{
  "num_hidden_layers": 8,
  "hidden_size": 128,
  "num_attention_heads": 4,
  "num_key_value_heads": 2,
  "head_dim": 32,
  "intermediate_size": 320,
  "vocab_size": 1024,
  "hidden_act": "swiglu",
  "norm": "rmsnorm",
  "norm_place": "pre",
  "norm_eps": 1e-05,
  "positions": "rope",
  "rope_theta": 37300.0,
  "rope_fraction": 0.5,
  "qk_norm": false,
  "attn_scale": 0.177,
  "bias": "none",
  "tie_word_embeddings": false,
  "parallel_block": false,
  "init": "trunc",
  "init_std_qkv": 0.0366,
  "init_std_o": 0.0,
  "init_std_up": 0.0366,
  "init_std_down": 0.0,
  "optimizer": "adamw",
  "learning_rate": 0.00194,
  "beta1": 0.9,
  "beta2": 0.98,
  "weight_decay": 0.11,
  "lr_head": 0.00731,
  "warmup_steps": 274,
  "schedule": "wsd",
  "decay_fraction": 0.69,
  "decay_shape": "linear",
  "final_lr_fraction": 0.1,
  "batch_tokens": 16384,
  "max_seq_len": 128,
  "doc_mask": true,
  "train_tokens": 137700000,
  "max_steps": 8405,
  "dataset": "wikipedia_en"
}
Each number is 500 + 40 x the weight over its row's rms, rounded and kept within 0 to 999. Layers, rows and columns count from 0. Numbers have three digits each. The size before them is the row's rms in percent of the matrix's.

# layer 5 MLP down (transposed), 320x128, rms 0.0766, rows 149-182, columns 0-63
100:516481458530508496434505523534571495529556418521531480508553586482539429494462537466531490460494517474501513484514486541461533416502514520489492524516504536432354540464469464463447485480553496
108:481503552515476501487572472567505514498511450419544498517439566457548495472469479491533482439477530473461497476494465467494481514506543473541528575495501549531482508523465533490546509489481518
104:526450473548503485519456488490549494449476511503581489500542501480565470452528506545500455549476482479526569476541525526506459472567444398433542522566553455546455497456490528531465465524486489
104:547470560495569478448538475455483564493547503454490502470525663468526467448474530493490564475563468489504455483440484504524526559475527488521496514549570482557525483408534516496488505433521554
102:474499444535605457489474467515582461547475501454414513548550523438475483572505508501481511416411560479565516562549514472486498559451579493474449537472480469497525510505466516455504460552485522
101:510552470504494489503537484516417520482506507501469468445493516505573471542444504559520500457505577485501471516493453500506575397601496537482499540523548496518445426475499475537508541481487469
104:540429516513501478507491522490490524521488473432457525533455509473504486369496456485443499437476509481477607515537491479499507496506543442455563445593512492479471505497530527507561485460568521
108:522522476553521525533541538555530483413497530488490555519460467514476535616493443477498489492533439479510517474490489507496495473449459431441508551499473525520562567443546538409491466532493477
096:475494515509623513487509459488526525436475476549487480511451454544518454526649534490435461418505566449544499479526532534534521440544536494496475477502511487478501525534514551545561395463457569
096:506554498533418475486498512515503551500467512470475476512520586472522526412509496446428476471499454462509510525526499505577491505520556461519497560527487501503490479438470429581516421540504562
099:428414489478491495520507459548411508571552526523521492466559493520474498451501515549411536524543537551497466496539462561506468423549501515511552478475450450484517402475465465494433489486487522
099:582551435456463585513504507518534515465511500472463462491457483496487561394535525509478524472513505502492483479555590516481528500500454524531601473496524520472487499493493461536554484524541456
097:543490512442505366525469506522575528458506516515484573513534444532435455632492514517499478479529490466583538494507490565466457450485493532478485493504463519477514542530540443476531560459451466
097:509502508555566504594490547464478489539447525541452542491607510507499477469530486463515498493513532545489455498567532547488488483516566557448488490503450458553469489530538470449455533522488492
099:476434528556538481560453580507510497546486497434514557519579478504536439435483513592467477524475501482484520560518450503542444512496497551483552566509477512436578467542540472548518504474555507
099:483529542433486506576487514490573462430487501476524499544530511537500508478493491408504529475548524466466526454513549593440521506574439524510566540526518516459405460540547548484548517483509514
101:432514565389534461477490447479485497513536513432449472527486542507564538524493495479493501501494477510559518611490504454460520501440527505459526479483537464527549447537482508503479532558451569
098:517458512482538516577546483558544479509526486470509443541492566412432503509493459574426517440473575516524505493540509542543544456502481492488409532473534468481526507456553533529511538547407435
095:581520535530424520460514490534532567528546492515544514477473565457501481608490460461554526518507530462572546523573500491544536565489519500448518474480499501521471489454495499465481421499493503
096:546575484515499476425428519447508538445540515499496503488466461612503529474563453504425534509465519479499497505532486509496515545527501526504525468450455466534552412517499476468524454505479482
095:435464463532491431464435562524505523521575544504510496497438484441608489503535440614498483507545476487512560537537459463481530520511495506528509456519509478531502524482504502488503496511532534
096:442472403472437501477430475503477478432407580515552533492482467501495464581498544522487484462506488495483390495497529566448539531508469477507506570535474514497564497513446544487504521520435429
097:556401431510519545428504427502476525502424491447423460486444382475538557465474508530552483523438480520539528433523516465483459531484546517486536526484472486479490479528552501498501542451486520
099:486466502446515539505473493498513506456484570516538523513511465531545519565451524474455529517475531489478474544544540490486468497387450488477494512543477541530467539488516498493557487466428485
103:552470497454464492601472452386478476533465514524520468514477505554522425528449539446466479491542456499462481511542451447443424457506537469558543555539481548523494463552536546532516559498543545
100:535493574491482519525517472467484510510511541589562513499441417541575489445458514436498516462465471465476471493486512529565527507472448566504443512419590482531575580577531493489478490537525538
098:458511534484477462526512498515520457531613518560494518489490567437466515471532407564519485544509508456527418551503502517528466549459407482413572574440540493432507475426479499599558509502539517
106:453490524493483477502475552499511498399457502514326468427507488474470505435469439551493426502545480487469472523473494500535502506475505525496524527564467485442483494467521525487462489534485489
100:597521522450426455532457551477475468470533504452621550506431521509422508522506497493540565553509466501438488502483524562523528529487624462492484477503500521460469495536486516426508541469553495
094:537529494481484603474468501526505463509522487521504496517503515523469538519443523523477540489486543552508451463518474531509510497565529492497509499439496483560508463506481477490511551529439474
105:466536479501503523471461525526510519454495537455468509504469504481493464735530552479533517491462516538478536498558527483473607444475512501494482510524505454526508510538543568498506521484514595
102:461538470517407534486468463527467519479513498554460517548517554455466515495487558469522553441495484490481547436479498541443497513419443423461483468531473535594513515490521451499488456528458558
100:534453513509458489524519450445530509501435491442545439501454471530556555496465501582490476482567513443548529406537487504584516493513527513534470383493550470587509488458479508498503506517500535
094:512562520480538567461509525532535445505438469472514484585531547499549512483487454517539549451548498526536547510549547495537446481469458499530475525542550487572562444546432479550471537515466446
# layer 5 MLP gate, 320x128, rms 0.0783, rows 150-182, columns 0-63
108:420482522595432500528513449514477532429502557532467481521442438492498518473428501447496476535557474525468454490485490428450556495474484547536487560493515520500550505482580505481481555514531481
103:455475520549451465520520459470521512515501521459501532461462520494480525409386490458489472438495510511446432475509477534477513574438547522491452473475480575535586439498522484491515476535557440
096:493530450470480433514513588491529494457520525497478484470514483512481499466466484493496430552453525528418520393434483444494535479557512548446513419516427492559465521499526426518536558488515504
100:498516415482448479415471509467540561497537513524490576463552418499520545489475514551427485507557530492530437546486465445525481468449538507509510549509480482562478469531516506523533481528498453
102:521506520486489480515549507518445590474495572452498521503552525509432507509499485509495444515492531491541581510510474531461542462448425530509402453544495513516459543507443495466474515588520502
103:501526497600453527516476571514576485481406510470473526515430460472422542443482521468507454489475472512514435460532433487417548557529451514515464480492497447584545517487479516485490547494548531
112:457548494518563457505530473442521533560458485474461536493556480476450472427495485566541513431455521473437478543533477461509516493537536431484458475544513551525525440585467476466469484568478445
099:485503542454509455516458500506528434558535464472499507504527504427515447457517507494431521428483475501457476528444465462478530526503478472522559490479480479493496523522535528531428490517535511
101:474566495539439422498544550473454435532438478521452529433515463457500500466464533457538463447535485579515443502539497506528472581525457565493561429496507513534536455478629507549528476448515515
096:537539439524508482440443547427478500444537502473464484615479500505516481443529524493503541473501527489500479493574466477548515513478499577577472538482517563510505554516552554474510504588429506
095:512514463480544500505462490481459483439441546514542500461493503499481493516590540464517448515535472578559507478530602451486597475512453418491527508513460425545487486484500482501526486534552545
104:460568403541551467435536505440454495542496538505494493510490433473423504488519570489515506472468532437542490533496499469534524508492508460462518539511509440464465441505549511507528567472536497
101:513552470518428464552495561496424556509518517607547541489492489501495464456509536560547436418513459542519510470559464442514493462458529463500455464549445471510531513548509559445581539487524477
103:521496499494490403526512467508529569518425492487392528472483503520439480420482533508480470431414479478486488429500527459472536466534394498447497421512468450522505497469454547481473498495565480
096:525435498443448534516516549447498435490509536456457548475510493476603537435511472502491551543492591539474507476559514442462499470475459481549493507438491461456566517482535412543566486524450539
103:418524524542492462547537537573472567431442518451503598489504515499524573457443539501416532483484571469465452469524539491482515460476494473496547495557502512516489433491492475520489473537492500
104:467507460466511499394426448519447464502490515487537465484502480457464457471498479501458401521466463532450533429536524527499491466499490441483456446505501483523418512504508510456559511478427531
101:512569514482475455552528560493526480482512485456410536536537468497480502479522445538426472507442504585509497502558463444479489518471546504521584456515469513502499485524576473549536482560547492
094:461461536538564536478560519502475479475503484534445540513481474540528504461466444478509455513574459448521538467530458418511497477470512518466444504554430480531457459482508429501493507525457505
098:419512514544551536440487585459552554486531518516431518429465493483470425508469495402524486414511461440498475529523456481524462478558496481533447551498545511468491455538574480495533580496509513
096:542567570539480428499463514462477501530521493507379514543507448505489495468571521465480465483503486548470534555477479529497530426480520557491431512529513456513448500515479504499521526531546541
091:467481448545557495561503458500542517497438468501502487497500474479543529519517508535517492487501534465494498428555476570495510529569534437534529567530594429413413471556523508437462460457528443
109:455527520524468549445530479501426461589547444521439525482526513538435523452517539517471479492456447503490483540429461478468509510512531448511517444501493470410479445565456491523568473463535525
103:478486546451474451422546485472468535472495458499452500491488545473529454389550485539561503444508555480496417550486548493536574477475477504525465565477545564506452445510518492550464533507484556
098:553554457440498540514548441462516518510514559455494557477494538494496519505437537448530493547523482469518471439486481512471504483476465474494417479447485440469517502554602522527494474482507523
099:455589544538459495490537505449527494583484544500480538504508519536406509487544418460459509453487509471476466518485515431498500471531460457550533503444497565482489400445553496548502492455548459
097:471456520459531464510512534488532534436503475499455508440507494567473444423517525469424450504538521477505541511505411510514488463452518525445494462541461515504567558502480501532490498505515530
101:538553606514514532538566569503522515406527529549478500519492490555495483454551491508428477528514445521426521528510543593463467500418535500473466513548524456463498490497490506506565553530501566
105:449470509515599504502521524527519470589481561513468500525538524501580421486457419509513551525452509407441536485457472444456477545519477478463470491497431509503445562522466492518506496572456483
091:468539441520520529499539529457529525464498438455464482501408483525499530556471531533511542520534440477494468468522479507497490488566444546542498479477460537495554548497535447498520533500479473
097:442538502510517508421529488472454500410485378444453517469441514475530560466484511519438537479478484576504500491577515488463493458511519443548497469524495533522482468477485458525452529434401526
110:534466508514429544523477506560483494521460478450439482415506445506525520490479570538466498548484495438446558433510418468439509432535444448451469447455504566554561505534532473504495526458522513
096:492531557501504525547518481419545540498504464475486546478472552486497479451549548473535578505527493547457455451470512529426548517484480484488444534509498453523551492542511453499508499482550447
# layer 5 MLP up, 320x128, rms 0.0771, rows 150-182, columns 0-63
106:510494517526537526490480554612507465439453560547466457602601492542554551521473551506536507481508478567461508545602453558508511492512547502531459466562499505596478513537512498487427563503514473
104:452513519499547451507544520516466456395521476464447499522427492529517520508522519511484424484508477534522505441475445523547472611523504570465506477484462462446501527526521521462557400529497509
102:512432564485499494518470544496499524481442487538486481543553470475464546536438482510441526493442511514502496507452546468513555556460483483518482581448571475473490503518461499409464473526574476
099:527482529530550503498468490485519502567511511545514498440506491505486549492540506512534463475486529532453480413577566463464517509537493495479563530477541609571554539469560502517514490474539523
100:553485565433593528471464503526459526457496530551503546464463485558467474519477423501499513546515502459506490447589604490502511532462445483442505516461501422536467529499492499497474481481507463
103:434415427441512471558555538499501495460516509546494545538482507570519555521534465485513534506471500494544487467483505492513539476511505452492429619569419521470509529537519528543518509490522580
108:436504458570518483579555475511544522449577541493472473492514501464493504511410516570480549470492594492501460448494501464482437477436585513586506496505482488485536480496475555554506560487430494
096:524560537516467488428551510541521500571509501499493434484472500487486478528460518444540446482490538505485549525497552468482455552509467541428509409517462463504527452456467457530549470484504523
096:524492492437524519441491417425503582538497453487526510454477543541535487510445465530556548534474528431481516573465495524509512486532448494462461521452454463483517536448605528522426502398477483
099:555526542458473474502496459514557512462516469547486418491509485517485512462434581511549544492531480447503453480487437527476411498539460481536395450550500505488549497586529466495486522422550488
097:498441588551557477446532506532444489510449472525423538523510498479476493446539480461481428444483519462525544495463509503475452469543447509575479488548442560594475426490472465485520545517512522
096:554538494527564522475474466503494429515549604485552471522520563560444521537488503477492501443544481465501520494491505536519530415446581489429475484478542436517503474509525522541528519545446490
097:472467561520488503508476443375470481407527496476467516504475430453496478498571518490543537451493502422482458580438516549446501467544413466521489510436502559453520518512504521523515585491557500
102:489447432527449488477465487485475516480575574590476503514540482532527542515479515476502457542485482448566530446529629498524510550508544431527513511569531558526518531492443521510466439423522496
098:520523469479444476430524442554492536483491476508469542473552471415524563506487547572540457539517503539546458495562377505468522468493441464453584487455552516506544495462512483492473494481412538
106:567507516481485434534455492481498482502407501420548533419477430525534504463489450503439485491508611440477457510464487465541536439429491503524546512527519535563495476512478492413457466495417480
096:570454594522546540497477430437523470536485607425500581508531490496554521519504534532476531465481454460521497476500510536514507540529519478535484498592525575452484471578488504549544532480496466
096:482519536434452476513499484502535483459478531503496520541539471544464500518456465528476498476491485531484563473496465566489539479473472503528493532499548428468482486508503471485528545505613568
096:483478528480479479435471443521530409535466548486499457471477497458443470489461484484536519550473489445489467460555536607499471558539528491534455476506455468496483539492454505401510487504456485
095:524492516538482496567571437459497521459476467515495540572426478538548481469525525559507519405458480409482487492409550469531602545521498452481521541513466498481500461448459479511533517476469472
094:543438463555538509536521464437524408551531518472518462420519553523485503535504571505480538499513421453437508493457513516561492528554503512507519523425528423472541553556485468477501455573530559
094:449520526490469520520576466536518452513530401541502470503528565548503470458564483509489525471542474501512538537426517524506483510483417493532559544438499531525530495537503518484488512510463468
098:558520496548526460488518604518512426524490436515456422406500594461493499502483534513568510489465486520528508465485562521504493562492429573487515458478531479475541563574481476477446486472471494
105:466472481524483506580581438495451573518542468489455451462478458465527465522434521577520484476491510544520462495470492459506410522430524522496568441463532456531462512469520482498437445478517469
101:522435445492533537491578475476529504505480435522512487436518557541488556518458521536473467520511537442451518486449509509556519536557539446416515455494498526512487468541467439460475491443491494
098:489546419566466509543461430525525526528489498427482515486443498489486457416468504501572531512602450471530486491502523527475555461486432511470474510572520466487552517478497513558464492525498504
105:517501434480492488509517520528510455535516511448549509565459519516572522515549535554615547496514500556526388580467496492594467494501527485542495507502507469504474464519486481507468483437505463
101:497473512502534489528410503456533511499535519450486450507479501462487423517509473464487489404491450506453442477442536488548537532537486547511481451493509470563540462452500504514547546523463483
093:486477464495595521420540566513500541485530458496517521481461493546475538587475479480573518550455506476472563550476498511525446482514499491590527554494527549482479511539506461522506517462521529
099:487529532456537501467551513463519542523483443506561485490483490490445469466476482538503521514510537541457477518506528500508396442564508526563555537570541526459523423468510468498558501510469434
101:502439518494481461494459562449537468447438523561533477518514466549549477490499522540528532477439516458479534461454509489521506486466571536511460525587528530495530507505503400480516441578510580
103:518452559571486481496505498508512512558468564436506510500483476538563546505411561486492483497531503527482573485460509544414540470532560473426456522517539504481478481444536502481525510505548572
095:540513487518503461484511421521523567427487536472485490551398556531505576545510458502505490496523506470575514505411495487526495498471521567511561531488507447529502531411534474495473443528540465